Weights of a small transformer language model.
Training: 1386M tokens, 14953 steps.
Each number is 500 + 25 x the weight over its row's rms, rounded and kept within 0 to 999. Layers, rows and columns count from 0. Numbers have three digits each. The size before them is the row's rms in percent of the matrix's.

# layer 5 attention value, 384x512, rms 0.0946, rows 57-111, columns 256-383
090:516491494514510538532521523507515515487515488454491471508473505546515500519506540475534506510444509493469464514509524470519531502536502486510492543479478514497498510479514475492504497475505543517572520478483504535499493457484513504528538523476518485512538495498485521498469543494506463496506510463457540515476473510499551483479473497470508509477488513521432527554468492474495504484515
088:510497505513535465485546512483489525500468527509490498490508505485507509505470497500460478495485538497473521494506521517507533462500491501505485454513483532527526461537473494477478527510527520447467496516543505469489525561462513505491488540508509539530466520505529512488510539536484509495496492491521494506521487479537490471472503505507539497484486474486525498449524519491498484542531
086:510515533486476557494508514507465522487498512511506466492567474497465518524484503499538546484489504520529490484525506459459488492485479526460516556520490486489532524460521545482512485499457499517493481505504500498468483503478529489510519450489529503519513522479506497492452528487482511498465522503532452510515552475493538446549492514485471497510521460527483484531483474481502527491473
087:546500499502512528523505481511526491481514505434527498544529524453476532475505479535484485491483453499491500468527499506503485553468495519499517487494467527514516520482449494452487491502499491502521500519485479496499549489535535503514526533482498522472520510478472505486413505506517498518487489486440520512525541482515464497489529485485517497524446456522503479487482489452533479469460
087:511495503463497461501482537466534466534481506524495493496521539497473464506467523507508478547495448537469534490502506509526486487494497536515510452466507494539461513511479520556515517535544484513468479511554518552505460519526455480559462491481496526514500529469487477477513504517514483488565505530463518532499477514514485477539543508533520472476486485507508503500543470503513560526503
090:493467512511534520498479472466518500513539507479487485520509490471439458514496513491475539487513543504505523474479502531518463516492483514515474499519480460524528530492492492467479514528481510496492479495490550481482484531495507529487452476511512487471529541485523492475475449503530513528519518521492515506456514456505498502510457487519511478572510453511505481522551489478488515498491
086:544504470501459489520506498441525486482507503518481474482531463472550468446499513497519507542486496482535510522492479528568490530516453518517464526465524469466483555531497516495537518458534517477492505510470517453488506476531531501538502523503530538496486495446486484521505526529551481522489505447512508500533427493500508519483447539496532507496494552500493541446446498554498510495467
086:487492484499496529464518488475507498514468510510545520475524450445478471518529471543515481481500479455487512521561528475537530473510486514486525486496493484541513476448490475549522498516521529448532500482490503492474533475487475504506512465517492509479513474466496497492508495532466478484509498478510505516487480489504475469473466555474472515526518481505549486488551488520446503544490
090:519537517485477524528483478464519508509507471513467464526492456506504469536456528574529502553521446486515502528456508514551464467474474480523461535506496484468481492501500500511532510480494484479512498534523480475515483481510531494504495549542552485504489516513462518510505510480523446547550488515475514490517472497548513503519501509502532510515512500503480485516517543508515491510503
094:458442488485479509448481533482568485473477512485464557482471460442480503509528482505479498494491448500493497513524457496499527471522487497495516509473512526492457458477532525476503532511503481540500526478510490514496488501471491477461496510481498511524474490471496520499481549474460491489451499490488490502494514490457503475456464503454539513505493499505475503491507518483481513510489
092:470486502518517458458506531445512484478531494496485481530465550499533525478493485511468473470476478511461488449522478512476527506525547514497521508490468514515479545501474491486515551542523523498536527514499500506493472516495506528548492483491492516503542486471509510491496488452472485490492546463475458579451525480475505518481520508512473403523523491481484482447520474476507513498480
082:508540504501510478559502546493509509502461495475517510500496558538536471466521514519509477501535484532455494455476525479476533490462479532552505524493535491491512537477490495481537501501519517527486498497517571516480473469522503506517514495489501556489506522563487450479495490497482497515525552493482488505483526541501490519470530512505510491427495517499508517490467443503504505501465
082:467494551486528464488495465526482500487495514497500495517520524438500519522507533486488529482532469494487517497524457516494496504479523529494535518472524493466498475469483526452490540466520490458497472485457525498470497497493529503474530501517549566502509464492431502522485487522457487481449538515500522536465453508491494513478520467553508524511489479509501483488492498472495514484466
092:513522510536494540500549468492503474484498520526516488451531560497472496505541503472498498516469523483507527496516476485515478501510521508481458501466508500517494512484499497482469504474541484535473477486508519462514558506518455479484496489460501524496498458484513472504557474523532502467483495488484489502508453517488508512459525525515489508531489480499498480538525456559553485470508
086:466510509540507490501456529478479504516455506516507558505451536492467503513474502496514506545479524503506497470490495483495541488500521452536492511487522507501489459467496488520495488520511531453517498515480471544523496482511494515418501505518511533454461529529548545492531489474501488533498492505501525485500507484526478506468483461538481542524545526475507514463499522515504486449518
089:467477518511492515528460484526535504457506499534547533514488546503536517498487491462464521486500501500497514533508511482524520444477521503519491503496475546511506484465504502504514460476490499546522458502502496496509509523510505517493525505517491503470475470535495452506490491490482480515471507478493507498472497476482459538499569562495522501440464526508471503507510470510486527539478
081:512514556484535485480485528494477520517531538542520449445500522535498476484522474475461453527493576498506509506516523482468502473490474504514488482523484466507489525508492498523524470534487530504512519520518556495438526499469497532477487509510475481467524539443513498487528466509523521494497521502514485513516527539503503513533494485482520503515480515474480491479492486435535468501482
091:493496495456457483504534452468499491495539501474456490497472492473459515508519497504486500505461499502534464496489488507491512469484517481524461515529526507490514525500523491484490477467478523473541450466487470481468467498499482485504491488497502487513506529460469525544500471462562455503533486507450511529511502504439535473435474477482485524447530495494474531530518481527525544505467
091:511504489504512482518490475476542494540504463532495520495475500493500492506489516503520477540516491470483558498490495540504518455530468499493498506455496460521481523476466478485566482508517477503464491501502544492530482496509510506519479498473537506460456515531523513488447563515473488507539505523517545489497473482475505462504476522492500448531507529505512464449503526492440547531476
094:537514514524489487484523492510519512493448508529463500516512463495527498509497480500505474557531543529516503492506497508480493482534503493496485455508519487460506545512510508475535510482453510553479518522497560505496521476546475478526509485504506510560466460490507488485502530497481497485497548501505490460513513499503541512532536527531473484462517534478500513486468481534498466504505
091:472418508511504497495568504493495517549499526531526480503509473488472498507509501491501508486505463516492513496492480502491491469501496475500545505508454500456467497483478500504509513511489538510521493460505512474518542515495441449478483465475519504506457526495495494493482507560537514480501531553495491496525499508520523491510497521511479508530470518473504530470507450495498500487526
088:540535509510463507466540541501530474478474487492499499535544469510465529472476535527512465487469541496504488488486488499476505489489526454513465540506544449482499509512532483506522497453470535499508515485480486508501471460464489459519523488509529513511547516457477497504525483546490465513482487503522515494498519504519502498490534506511432504448460540489467475462487460503527479473492
098:510518473489507500510488524487553486455527504489479504518478496520492494472462450560535494474531496472509501453531528512493518534493495492505513500490529532497478494537495475471518511484485500555510480518506488509533546553456466493543492524460522554517511482521477487455463482488462460497497474514488481522518528491477511505499561540500503461477474503509477506443492509515510513487507
088:509518544537480526510506525493466435476471507519489510545530545503490490442538471490491477508549521559502503509482493491451531517473511494472494468501477471475486493519504494530515510482528481485459481498467516506508486493508504540506494444505479524499511505472513513467540480480500498477468558522556494512505467522488497474482463472545516573480519507477509517519501480512527515499501
089:454506511515514541464446512513530524502516518513487479492488496486493518469518493506504504523562475521450527505499466525465431495487489458517537460531511458507507496495473535477517518480504526507474524505467463491490475499471508509498530498535501514454481503461561506501499511472496478488460450524542508512438504470508491521532551519524523522511495510517537497461472548507506473529502
092:501494526445496508511472528510462471487499496495521511503504494443544509483498541553531535515474473470524492465482500520495536481485518522547493489531508462511515501477526525498511486495477509480537482458497489451498510500510459504525508479459508480558527556518478511478440541476483568518497494474498514479509451531514528549471494515501537469451517495506474485473516494482490499511485
080:461526469520470474513481510513484506508506527504481528512491543518477481463550502442479503531522503525476514536519494466492551498457468493455526482515512493502498503504497509521495487538520486520478531506520500480491486497485546520544515467516514511507517459493464557483474494479500522475488520510482533526482550465529461490500469450486529496487482540540511537530452481485505516516452
100:529463510492478500509479489517504529498499528515485473500468506559477483492528466476517556529516481517495484542481497501474470505454484474541503489470478520501495521498482492477488503475499452572459545508527505493514500530501520483493542473505513496456497501478492506522466502501549514468505522532547489494536517522494510481510488458447517460489527524486505509469488509490524511500478
089:490505530521522514525508526524493493477497526499479486475491541514507479538494545518503485511468463500503475503474477505498499516522483550503535475462495494501547496456501461506515503500489523516541538509510522500468504471448518478464514519511490483498496494484522559460509464518477474494535520489435461478497535486456536484550473489498524506477519509449488505542522520481505510496488
094:512464492473471493475512513474485520513499474500509521492534490505492510501489525486545471415481497501471529511526530450513506510509492436501509539523479517553477459450487510507492493506500501539518472530489520511470486470490489485511493504504472516536516526514526530492523502474529506504508519483483505510516534470482492513492491504492474459510479492534531465497504524532448487505513
088:489510480473497476457482540488541444544434517512473524467518502429448528546529454515506450487482457495468469530532461494497530520517438480473485481465506469531470478494470480477505532496520505494497527498500473499495506468558523501491486557505500517488453465521473489542518485495514506475493497523504500499472478495480512491487510493492506521478464524508492450504475507523528504516490
089:554504525503529499536510513472479511538468514481487499501531507513457546467510520496505485517541526516565502481492517517446469473520513508494519469502488490503493455573500508508489513470513525488478508497472462467477538521501484417498456530490529488533496509481480491491504512463476524506497499490538452504473483520493515500481501482539516506484436494516506492466464486515483495500500
088:494457470535531485507536545496496458511533515494498508524487536526492507485487516451456516493453525500474474520474538478492561477464465547492515484496534535535540503492495445486477531491495527486497486506499513529488504509505491518479473525512456546482460491498503524502478514545507485490494504464476533458513541528556513456512497483554485467501524483482529512481485497480486517496492
086:498513469482550485504489492536494529516512492495462517533475496503498495501494474488491532507515534471508534491459530501502486521515474521503540468523519515475497510485521496541469477479507501501494511492497480464504496511554507508532459528500468481474501510544478502488500500495502556489512451474525507453537507516496454489549477459517515494475481479431513511486510500472493478545502
088:514494482465425471501514478494531497462472478522479508514549499502525474474478522504487486482466452490520465571510465529540499509497473500499497493504507525489465490490528511520480492493520499531508517504505434520511512530506498497460504484477470482568484480471488485499502532497436487511494466504480524503508469524492513489513523501505534520482505519503462529484491474518517504503499
097:523489466504492523537515491454473499467434514531546459510500491495483506510506505505471520501452516519508482536474501463524478516503508543490514522466456495498539485492483538460485462508549520517483493472480493482498512498455542489455509461496501505540516503514536561467478481519508502525508488484484526487507437530530498495479459538485522523514501481488511510479495434480577503498450
100:496526514497506503529485507471510493509528479501521499486477479515475451478521526507548479472473509485531500461507533543549517495460478489484486569529492496513487512458508498550508492481528503485484483479488515516518444484540494518462504470541470473497507535452507514533525477486471534537500498460513504514494488504464497504485462516542480475507492529482495492545530518519477513444483
094:494478500483495457453514470499501485463512525531516519462495517459524513503519494536467458474461518492493494515497487472517506495545488524526505467501504524537502524538532518504466495507531495515442536509500487482533473497462495507499515542523476500579504485503503456510526555507468489449516480474444504476444488485481512529470498487474493499497512506531532518521504487496501480505520
086:529489499481534535493507499491506503568510505502487497506472451498482474502544464489496539507477506496503490522510508527474493452529436533462513481536495496522530480505496495524466469504510509502513485474516476507519561513528521498492477506510499492545493472505509525493508484461513560500483512526540565511474549480519490429493485504494463554516470485490487505533551512523476527579485
093:479493485543498517485441559502508447500468503495482474477478504468510515479455520509521474482524500491528523510488459524508508482509505490482462484521508458465491494452538514475523494505526544510514492512475483514491501457506486493531557495498497524549510492498498511455533501510455497493460508474526465524481526515484481464514487518495550550448468501521482516502499473490507515489504
086:516488544489531506500490463481521475485468477477517531540500502515505501535507510497523494480507469502493513512467466495444524517508553472555508475494493498480517480494488453481493559526480491508465495516474454497492487496503488472519486498520529525502524507456501470468505474494484468502520536523512484496507517521442475542519481516499519472509471471500510483505515438489531498471463
091:480473519502503475512523481518499510517512485446512472490519511524471534520515500504502478507484478454538489468530498511492523513519520495495532487490506503529512455498545509536466495504524507556472507475506473506522496525491495500494514487473503543498472523520522504470497481521483488480476462505429498473517512448471482544435492532507474520483503519538510515556470466511503447506507
083:528505492492486471515522526476503544504485519493527539511486534498510486464540472549537522542512500473505525508470519495477575481481462496524554488500479478496515498512468471474534502521499489530495486504480508477533480492522511505496527486488504473491484475535522506520482507500515486519523500535569539493529474542519512426462489496480503470493499433475466490488508475510501532531462
086:502465478502493505481449528469551522526521499464501510461497460470477526484544473511477495526542492506471532506527444505485481474542514440504585463491478518488508480485527500503485478462491509466494492501490471525498533540516462520508472466481517537512478544484526522511487500479506489504529498541522503494516520497524463491484480508540469542509510530500532533502494485532524471481500
092:487475503526475469494495457572471532478484509514480504491501455539519506523461526481476494548497475487498529509513472522521519498532503481519477487513478505491474498478516492474518491504488467539511499513501500520510519471483495442500487514496504456496499465496524507510455443534488512446519508493508518473483521526547471512486472488471514531535495517473500493480489487487489511481516
092:490504527559523508499521495516512516484522480494534469533482495542484470498521488467476521485516511491481524473457494483518490513494471501503451562508506493506506522502531476556452507491475520492533498487513517505431494498536472516477521523523510528474524456550451534520539510459499519543519471509494500468480536525465495497476499489480475525488535534502446542453483516517489479509480
093:479505551500505469499505490530547454447511513506509485517516489473537486504516516485461481452499513474476515526503503515486526509459472492435483510524495474492532558513516500567529524501520451452510509473571477504532498463555542515530466504460499507526475506503474503491524498524560533491492485505458484523482512494487522556485516478492466491447477530489505555496541511517499501501527
094:532534461465494527458507513524487474545503498509517518484524479490516521458460502484477464513512535475503485477455464525475492487488490522497485481494483499480471551526503496544462466507489502512515468460519514499535508495471485524477503508511479502484505542524478522477511455473511550470478483490479512484530538476543522491522519507506516489510525511500512542516531545507529524482489
085:467514543518505527522492470534496493512441552523515499496497530527532481540512483469499477475506470533542514520467503515476497504489525486496486483485476518499483502476486493494516574483493462511526539517527448467481499464485534525513501535497511565463491506524468513426500518534506485483510468523467466480492515513505478514461470479519516503507467484490493476508521488491463492472523
088:524489494562500492550561475482484529532530482526540519534510468548483466525467513480475488488520553488489503447521504503472502515542487562521531466536480516481507529490505551495493536483460487485478499441518477471464515487546527548517531506487516510505505512511501509525537532509471494525513492501537455507551509472510512496515525513510470493509521521500486496471508511502474504509503
089:500512506513499507513505523527506473493490523526480525521514490465457454479550511478483536521513471516472505543516494478497523473533499537512520519501521525473460519493552515464496532510514541503496540515467521476548513524484446540509480485487485518526496464495469470504569523519477517510522528512484485540475484511502456475491505481498523500503497503491532546480523526506505469468514
088:496476514475507475510479503503503467489528484494474493474459499517491463488479509509541486509517473466462497505493512499474523507461501486511484466556543538481511473523478502495529504532509510495469481512526505495447487439537521537473523485516517522457492519507516515490504517464503484495479515489465461453454481450553485513518490488500541551488497495494552472502498483481532497516523
090:497461499504506437533480496523459484449519497473477505492488526521538513527478485501484493460550491491511491459481486531504505472496497489509507495542493533497518501526481471492480478505493491496475504467519477461516480500510561505476489507526503463450484484532483520468489488514498508488464440451443469477500521508524432485479485453516504505512486462528514480486490509475520461460516
089:471497521504508539485456514470467503515497517507522528440478515436506535509480462534514512536509475471507484467473487474524484517503520542484522490523482466505551462506493519477479503513483524475501497530507460489505560531490488519476494545492459483489524478493496497475529517475513490491448503503520536484474476482525521466503511541529466506500471450547487451547488491467508465546528
090:507540506486481517511543497483457515516528433478540436530497504530502509466474541536511504486497479466502482468468509503489525517494538502523528479478495510466537489498503460522481494526479506526507481534453503535508473485502501495511534465536489454502512509475489535527470532446515524512483486471482514455518511518514525529541481475530507515504479473493473507515482540495499505493503
# layer 5 attention output (transposed), 384x512, rms 0.0616, rows 57-110, columns 256-383
088:504518491499472516435518528489495492514508519495502501489550518511497504463485475508525472500513498490504476501486516481485485518489528548490522509494495473538522516515484517467487564481479488487474415531496512502515467521508537517522512487537486482511515493522507495510529527507526501493517500546515503535505488497519492510507487504530429466490539533514503468499529510495508469517452
087:497500535501514513521482526498517461519533550488502469488517466506522498501544551520513538501511487506509480491461515530518505522498519507485497482535487552449504516509473532473512477494515496518478497559469473486537491489509510519462480483502476514530500478457460486545543496535533497541502521476516543477456497482462484484452521487493542533512462500494521514532516470502525511513511
084:553525490526519495521533521495459467493485500460521485473434510497490505523545482529527485523489543508492524492471507498509472504505513477518494471486506498520461480488520544500506519472557497499504500480498511510496460462521508476532504505511484506484471554490537538459533475461525533525516474459509486501534494482530525510516520519511521490510541473462462509517520539461488496518522
087:452509464483495492524502506468516478527498501512505503505495463482492472492477495435505506528548518489516493508455461487550503489530504507497533528522498491512473498514546474531520511515517567495515499520530515509527527509500501481532493531522430501530512485506497523534477475544500507502509525504535489492521469520486521491485502539511449554509481507529501523477474494517498547523440
085:484538481486484510519495466480494504536473485543449499538487489496522556472465512512482538492497534476489488537512499480485511515527511501462505518550495498535538491519499494511492522498516461482509534515472517454461486449494484528471479495508505493531473495475532517499491524519470495510485512595494503517478506474511513501503476497488479514475515525477496486476517452493545509470522
088:468519478530539516492540511527548477514454511534474507460508458492510510464537494457553510490544482511555510513481529511481536487503505472485519524481520529504491479506486460511507536530498476488447520507526526482482544483514470495473477487497544512489490518466504465526501526483470470464469502470466444512514490488502482571509507541479486501497476480525507502509486529502484494476501
087:499527539526535523506475514500475527524498458533511508522505521499495499537511476524509471476547466472517472492479495504433487518460520479513483495499541492515466528486508510482456517551492450520479526532492521538524496463466522503488476510500497471516462510515513483521455496519502465468509439524515463519476533517512465511464489486474505469495456455490434491497531503492524526518517
085:492553505484518477520491483527470487502521516519537473482516506499501499467494513469490571501489477520525476500514494495496502488469542450507531507506511515479511498527540474479503482491515514505506481479481493492493504524493461460507563527452482477502496527523500531533504507434519522481534488521484515450517505539471533505511521454481503521541462453502519481498534499479537541509497
088:484529483432502509512468509517504483482489487464526506485485536470472458499512453473505474480479483486498500507480501500494523509518488519505532517554509481535527560505491498564502549496493517519466498484525519518458528484484459513458511495500459509477491503503511455481488498488533552493496500556484480529507514523470519491450507492458483495492507520504526545496472498473504547470483
089:510491523471488517485497465478456498518494468492508501522515552457478547536524487493475505515521513524526432499508539552465490570552474464495499501478530505518525523490467460485497475540497528486491500482495498472499479493517504541514499506502478508499496475457480497503486489481507463497467484472537519500472545490490519516509477477507478509519504486489522474514484537517519541508434
088:527497483492495545536548483505505530512485461505480480459538461508450478471518540479502485511524517523483453482491508515537499516517495462482500498498515485509507436483491511484491463509497440501473508495485482516505518531497488510508495496474515512497502463495508514490518491511483517563497462500533458482554509488526531544482530514529489484546476529494461506519494468508499484530484
081:498512515522513488483551492480458532523527459509481506521500469500502491468508478527498535496478508515486496539509507476526512483456476546509520509495495501469534478502502490526499528501503488498507522481482508503522540527476514476519496487502537484498521475527522490489463477531515537495524521483516509522506485483493490499510484539515496484529495551455471474507497488553555479477536
082:546527509486475524502471538492479476517488445506491553472532477516468465503510523485499504486518539555483503492481543564539486489501506503513555489518445471472539509482528491534517475536492497487492500517505538467519491497493497456528506500509478510500521486498542505494528471500542495492512558526538547474510519508499540493463493472462509459507455542491493537475515495502493507511503
089:507510538493480485501498508494521485453567518504493506490456447518487492498426477495470499461513487505489504482560522450518511530502500516514483527521508531531479543447522485526502494493557491506481511492477449508513516536486501553507476540472507498490508510473507512524528546508440498498537494499536525461429505474503493499499494563531516487518530495441483550495453496479505535532504
086:528483503476498463486512442526484504466505485468524499475533484539488523529503503492548516455478484491500518511482474523477520475513496570497500472509491535479548497516490522515515494448497437560487454518485489488514538505510499541522471537488500491499500542527544445563478524528515521496529524513486507526506487526526508540519481497501521520485456453519511467480453510521487509510449
088:517473485563484473485494489475519519506493476429489489491496527530507496512467476502507493509510483502554502501533483471481499509534461467483485485489472461533530499471497483506455511538492526459494489546497506476517478526496533515480506484499498528526544497443518486513492509516486547518474548502469522456493483447524458526488511496486535529482475483492520497541488483516478467448526
084:511465466568536514477505474545542515482462506470502516501534473444518514524499499500540495502499479489478521487503491500552501488486531509507470468482516471506512479528495471482514524465514432464476477478536486445477536499516497493500472452529488462530513495548501478486528502476524510473486531474505462532480510494481461521494501530545495513501485513512501512515488471521489510497458
089:478484488494524515490483468509483515498491462515498504484522508521489458509464479505522503488504530531486518506524488457513475476539515512503479534490548507496500457478515553521487525447488519502504532533517562542558514509491528481550475504492475448479469508512482496481511502524505519526498511474522500500542513515502556544496487524536481522489505486499497471491527496512498557533502
088:518526519486498479485510534450503520483528517497495502507460494421521508511506482526494490493484534514531447518486505509491535492482528519495531501490497461490513484493485483488495477537505505518492533490505510513445527448489447498517506461517474506516475481491488511517453504516524491503497497513507456514478496539519482509477520498501516545486469530534519526498482475513501479517530
091:481502476505488518495518504471511512474500495461488526530520492519466496492458498503463514444497502462542496478500459519506511496485450527482514533554498532522505504447490493476476534439493541476506528517514513482501493451484494526509486502489448491523510492495482520518478481499473528500516487487470458508486487524502473441516521481469554502521499505519498542524517503458493514515462
087:493485548473511532491479513477511491465498479501487518506495542481484506529518511527441535517506507516513470518535544547512488487540489442472491515440491468451510513512547474509520469547534470493531527511500504489505470486510507511499476485472549512477490517542478565480505476469483541484526505493509485489496503466472474462530507498544514483511510479486509499515521506511544547497486
086:526493469480520474514482521436464490466473515528541491477485463471532430509533489531525475505541510534499450473473513475516494505492481499486526472465498465526508550477490528516451518457502511517512448514497479489506469533505514542494503491471474518494494540528516532497537512488515563476491541505518487474546519492475497494469503478495516458510506487501510500479536519525465499477518
088:490480483484529517471533471510505537494472517500482490505497479515479518454457488444421491513481525496480522482520451493508514508515558506465472509518478461509502483480493506494540495535515533473507470496495478495508499446551506476523508523504542497488512459488460511500540511506512516527473537502505519498517505445481512492482553470482472532499467563492467436519478472489508494504515
085:502483490516524476516512475478495541556504490488503476502484466494499511510538534476504517520474501500512482506536537521568495497487469498500496494479492518501548494531497498482498502466512469505518525440480495511538533476536496472516489496479502516510492531550507471490506543494511541543515539473451486439508501447495501494488488492466530462476489515521512494525485501499518531474516
087:524497517493519536559508520546494483484492480473467490457517518466503499499506529514499479464489519468536451515543492492500473536494504512476504506502513514488481517496539483470508463526478501522503473488483506506477530471555528483496491473499469502473510463479453470505460521547469513515502516496503511508542450487573464477471520469510538503452470496467550500515511496489497513521483
089:512497515507533510508526459513506523479493491518478512497479556452504501490498515526492493449485517476486492545490516493535485532518493494494487477554537466473502522556460519487526490503501507489534523514495485506515477518485494536507480477517502541485481516528505523490498488526555525501511497485503491535491560464468513457550526469505498496502533520512532488494513471527490486492505
080:529532536414505520536520498520463502459515496501469481496487517512517502550499457472477505499465498471507488493511468505513499464499522473537502497493517533475495457483497519486502464504496495512503501476472520510487531536508485430467470487495482467507499489524504479545478567494494479506513473477496498490482490483448506519502518531541469499547495450468513497474511451544468545487528
093:499480504497484544503500492493530522492510500487524529450482519484526442495485533516467487567496501476523468496513508502525517519492503517477508522505487460496514474478506496514532495504513529451547497495488491475477515492530524518500521542489499466502518525537506471508501514474485478504470467466504438501443515495493477496531520544511500530516460502476501500521487439487460528450468
087:458455471526497483491473492440500491472509500481498512535553487500504501510508440513496475499463500483492440480481476526537515473484517510490481559490479505511494506475511474497496502491527504492502526470556517514489515498495496481520479497495487513511535500532527452514487515454539516497495504503491510491530502532526490502462520505471445493506500506522507481504510508483501490486489
093:524532462466471472484479502539474471492491471506494574482522529480512479509524494558486487547500489505485516504486522490506513492494524494467466538487452509511522519488489508513491479448501484481495508521490505509538503527458516495495517521522504487500485499487466504462490536497456453487507506485476500514489520464537507522497521495530472585489493488544516529497500515490550540505464
085:457493513506503498522540545454532531523543512503479493554492517515517459511473474523496524527530523525501532474511477493493501512531509492498488485491500493515549518514516512480484474486476512473513466474471495496493502505470528505478486516504521463486489509539461504504514488473497495527509506496533482525514471539555501503479517467479458496567503483482517543453478509502519531511478
088:503488490500518497464492537487481504535528471482507495546528499554484464511509485525526510527517528508482522514460518492517513537454476503442519509528465549492465559493561529502484505504447509549469495501533483519463491485521542539557491464481519501496507507495466491529510486526498476519506522521472582523481494478498522519485490489501499484502496473450501502493500487507511473466513
085:521489539480459504515481518513517567499524528468484480491503478504537504483535527502459512519479529480499490464514476514501501524474499487458522507492520540438528512490477486530478478485542545518498499476517520451495517547534504497467500496517512509507512568478530497550486472476469486481501505526481514541479486503474513507486470538466484502575472526505509502480498518532505538455530
086:488468546482489485487502512474487480511500466509500503493532488523495491524520507491522504485491439512529507510478480453528498469514531511493479502531491466487475536500516531459455521540494527541474504532492508506486502508493514487464505518485481522517490481492523495515481489500469468486508495519496487555463500546519509474519474524479496515544516501533485497514513482516472451461500
086:530531535549548531483440497519460470487485532517555509509487462512491479534513478492534496502479512456472474522492511498486496505503482458530518548492520514541500505486487508537486501515493545506535530512483538448529497498495502508504511523495533502477498477534534474501476474502513500488478512504484516515471498514483485497473457411489477526519457511504503548509545509503454520472495
089:495534490528431506505514534522492494519531513485536497482501517484488493458501494486524493536568498508508495476480522477513472508490514475520523506474488503492525517506500478507519516483451491494534512468504497557489535548517504463543473495487481508480467539471454461516540542547548504477528517524494507508505516470519501486471523468486469534495497473505502437510509496540508523497476
090:509515482575482490533482510530484520539470520538484532516501441481504481469517477466521560489526525532505483481500489485455493494486477506540449483466477486500513505519498452531506524436479483513559450492494482530463564526455509524532501500514467519498474487512562520522496523481481466467514474512527502501514498518527541488481442507432487528495502470461533507473459511526510474524484
086:486524461503508526495530498483470491481560547464514500484531434525515441500464506481549483474536477520491518478472528502529502516504558465504518475488554502464463502470444483509453500519511522483468483522498483478492499495501520490489507479518508515521492471452560475520493512519472514519493467522509516486514536502498520484468495464520475526508500475536459552495490485490480533515493
084:504513547529479498517514545510520528511534500508513506482532530488508563507513523503507526489520486521529551495486501512545540559481495491492493505511516534550504486503527477488499485468499517513497491492452517524518490480506481472508509471487455511489487494504487519523492503504477483519459488477455490472510499527511517486530488520512494491492526477527497532518458494528502461502461
088:529491530498499476544524478523500510469484460512504505493516482502541483475490500456537479475485510495492498514537509497462492510481501467499475465487537491553499503538507458465480461470510496503535498491489529484485495513453468510489464484484536553477514499486567488517493513544499509526516502478525505466482515506511532487470501420469500439515473495489540471491528556507477469514507
088:490487553522500515535470462543489493520507481504530463498508485496457473457494518508485517501513491500490517497525529501511464512540473504457498475546504541451544526470459541544449487511510492491496481474487501509488479494501490492494472574531527529493496494461497513457470490523485480510491496498513483487518495532498513513483505478485509521495496521518494472456470471501510539512465
087:535497461483500537469511527489471497532530481530529524534508522523480476490478518489524535454492486563466476474482462476460485475477519448446462491497489506497501486500475467546526517498533523478525476463507482492510487509508495485487481481470527514502530520480503518505492520499514492508556487455538500507511506474469490522494456537468525477484524528477509486486509517518466498508474
086:488517543494471509458504502511499495496537505512485503490471513501513494524483503484482480491495492507521529512487515519553462436503493533465494464477511490457498523500509527500479513516504483492482538518498502524491491483493515507465459510508479505516526472489491539514536496524497521503497467511486529495484498479447506528508507499487477509503494544488526543470490479536484510513494
086:515536506525479513532522500492501481520543497496498507483493497518512467476433524497489570516524511491426479475509522489512506524538512509517496495490534502486494540464535538473525490508504498509488475482477517530485486506518522537503483517488494517541524524479497491505475543515500526488521528477474487526515497491525496490527496491477526521503511502500506483505487497533483503497444
090:472529512502500479465492482498521428479526452497492533485515515462535552513483496472493490489526515479487505549497494520490498465472513515511545536513492516490524505499503508464493469490500511460513500488469578481537486522497495551529534503525463490504512528519504506508506529496514435530471457516493484541533547519488468494536498460536490492516485523500493483499525519495481468489498
090:476520494511433490494485481507453512485451523524535509511474530483505499541459497483493485484493468495489472468512522504513494474524484554522501479514504481488501480527501520481532512484524518476474488494541499486529549504467521502507482480471508485479503538486499498504489504522530458498477552501505484493530486479535508516497504474476515459488470493460494496495449486519497561464479
091:507485521469460546534510497492524537530483503468501502525453521522488517477446476504524507512478500526505475499510486501515484468514534488524503510526508504450498487473479485520503471517482485517488520538477556518503498524466442528462510492496529486510453506483509529493508532499510492526492509492497486489499517507542492516496472526514464518487526472474501512492537509483520513530509
088:510465491487505525515480487489486516503497514514462521515484471486454507543538522494478552503491507519447514497469490429500499499501510479532479499507464487501482450541460512465484534511534462523495501514465476556463532463552479492481480498528517485473482491493494485484526497515474490526463490494508521504507494490469478513480482536449495480508461498471514473499493486445514507487513
085:512519498482500484503504532502501493502515486483510519485522487511494508465508480541494493461505512534470493523508509463529493527487455504487518492534531494498538509479491544518496503492508461533462520527468529486531488504423529472461467507516505470497475503450490504548526505515518528525486500476519524527519491445442583511471501466454524503537508500520477472484490488485519493524497
086:500488464471492513475473550494521487493500520505460514504474519493481497483520511528519509511464517487469473484439462497522410450478482526490496470452518513497488483516508509500529488492538518478523514515460484508558483549499524504472516488530490461525521453497508506492461452485530565538481476492512538492494509541486484461511477531520502480520491481510447484503489504490513471494561
086:519473498479507491512495441483510469518543516489476531506515485546515545496496514510489532442504516479537482474511479492503488495510486540484503518456499517497497516482506472501527462508495502529511514481507516524530495441500514472470492521492498483483523501481520517487430476483469455534487510541512503447527514454464466506469435470497471504522486470498509481515476496516507463519460
086:475480521524465441507474463529448491532482473502525461442534453510509515495496471471518500475485499463510471508519467533545513482498478499477470488493477514506513553520504509532486483494509522507519532473466508489536547533478475465542514479515543484495504532498522470535496501497511512519483487533520471498550497514494525512491507467487531521542472486466485470502522550464458508501482
086:509464480478502509499514514469517504526503513488521480485499474491500528510457532505526512511426504511502497498459540514506499509506503507486530487498471488517479494501482499484476495526548442508479522521497504462465481533487464535473465503530513573556493478518512453528501532531503530467495503524539490510531472491495569539500546495456532504529543488506509500543472497533469514491478
087:528492492467497482460533521509530493467485505487491483529486544505498506490528503444496460470501464509499545512538490499501483496482469479492517466492467494493508506515484500477508472522511470464499513496471502507516444487527511482488506449508532521497544514477490492502559489508511509493529469528464512487513524545505538491516534485503511519492562531483495509471486537502506529507467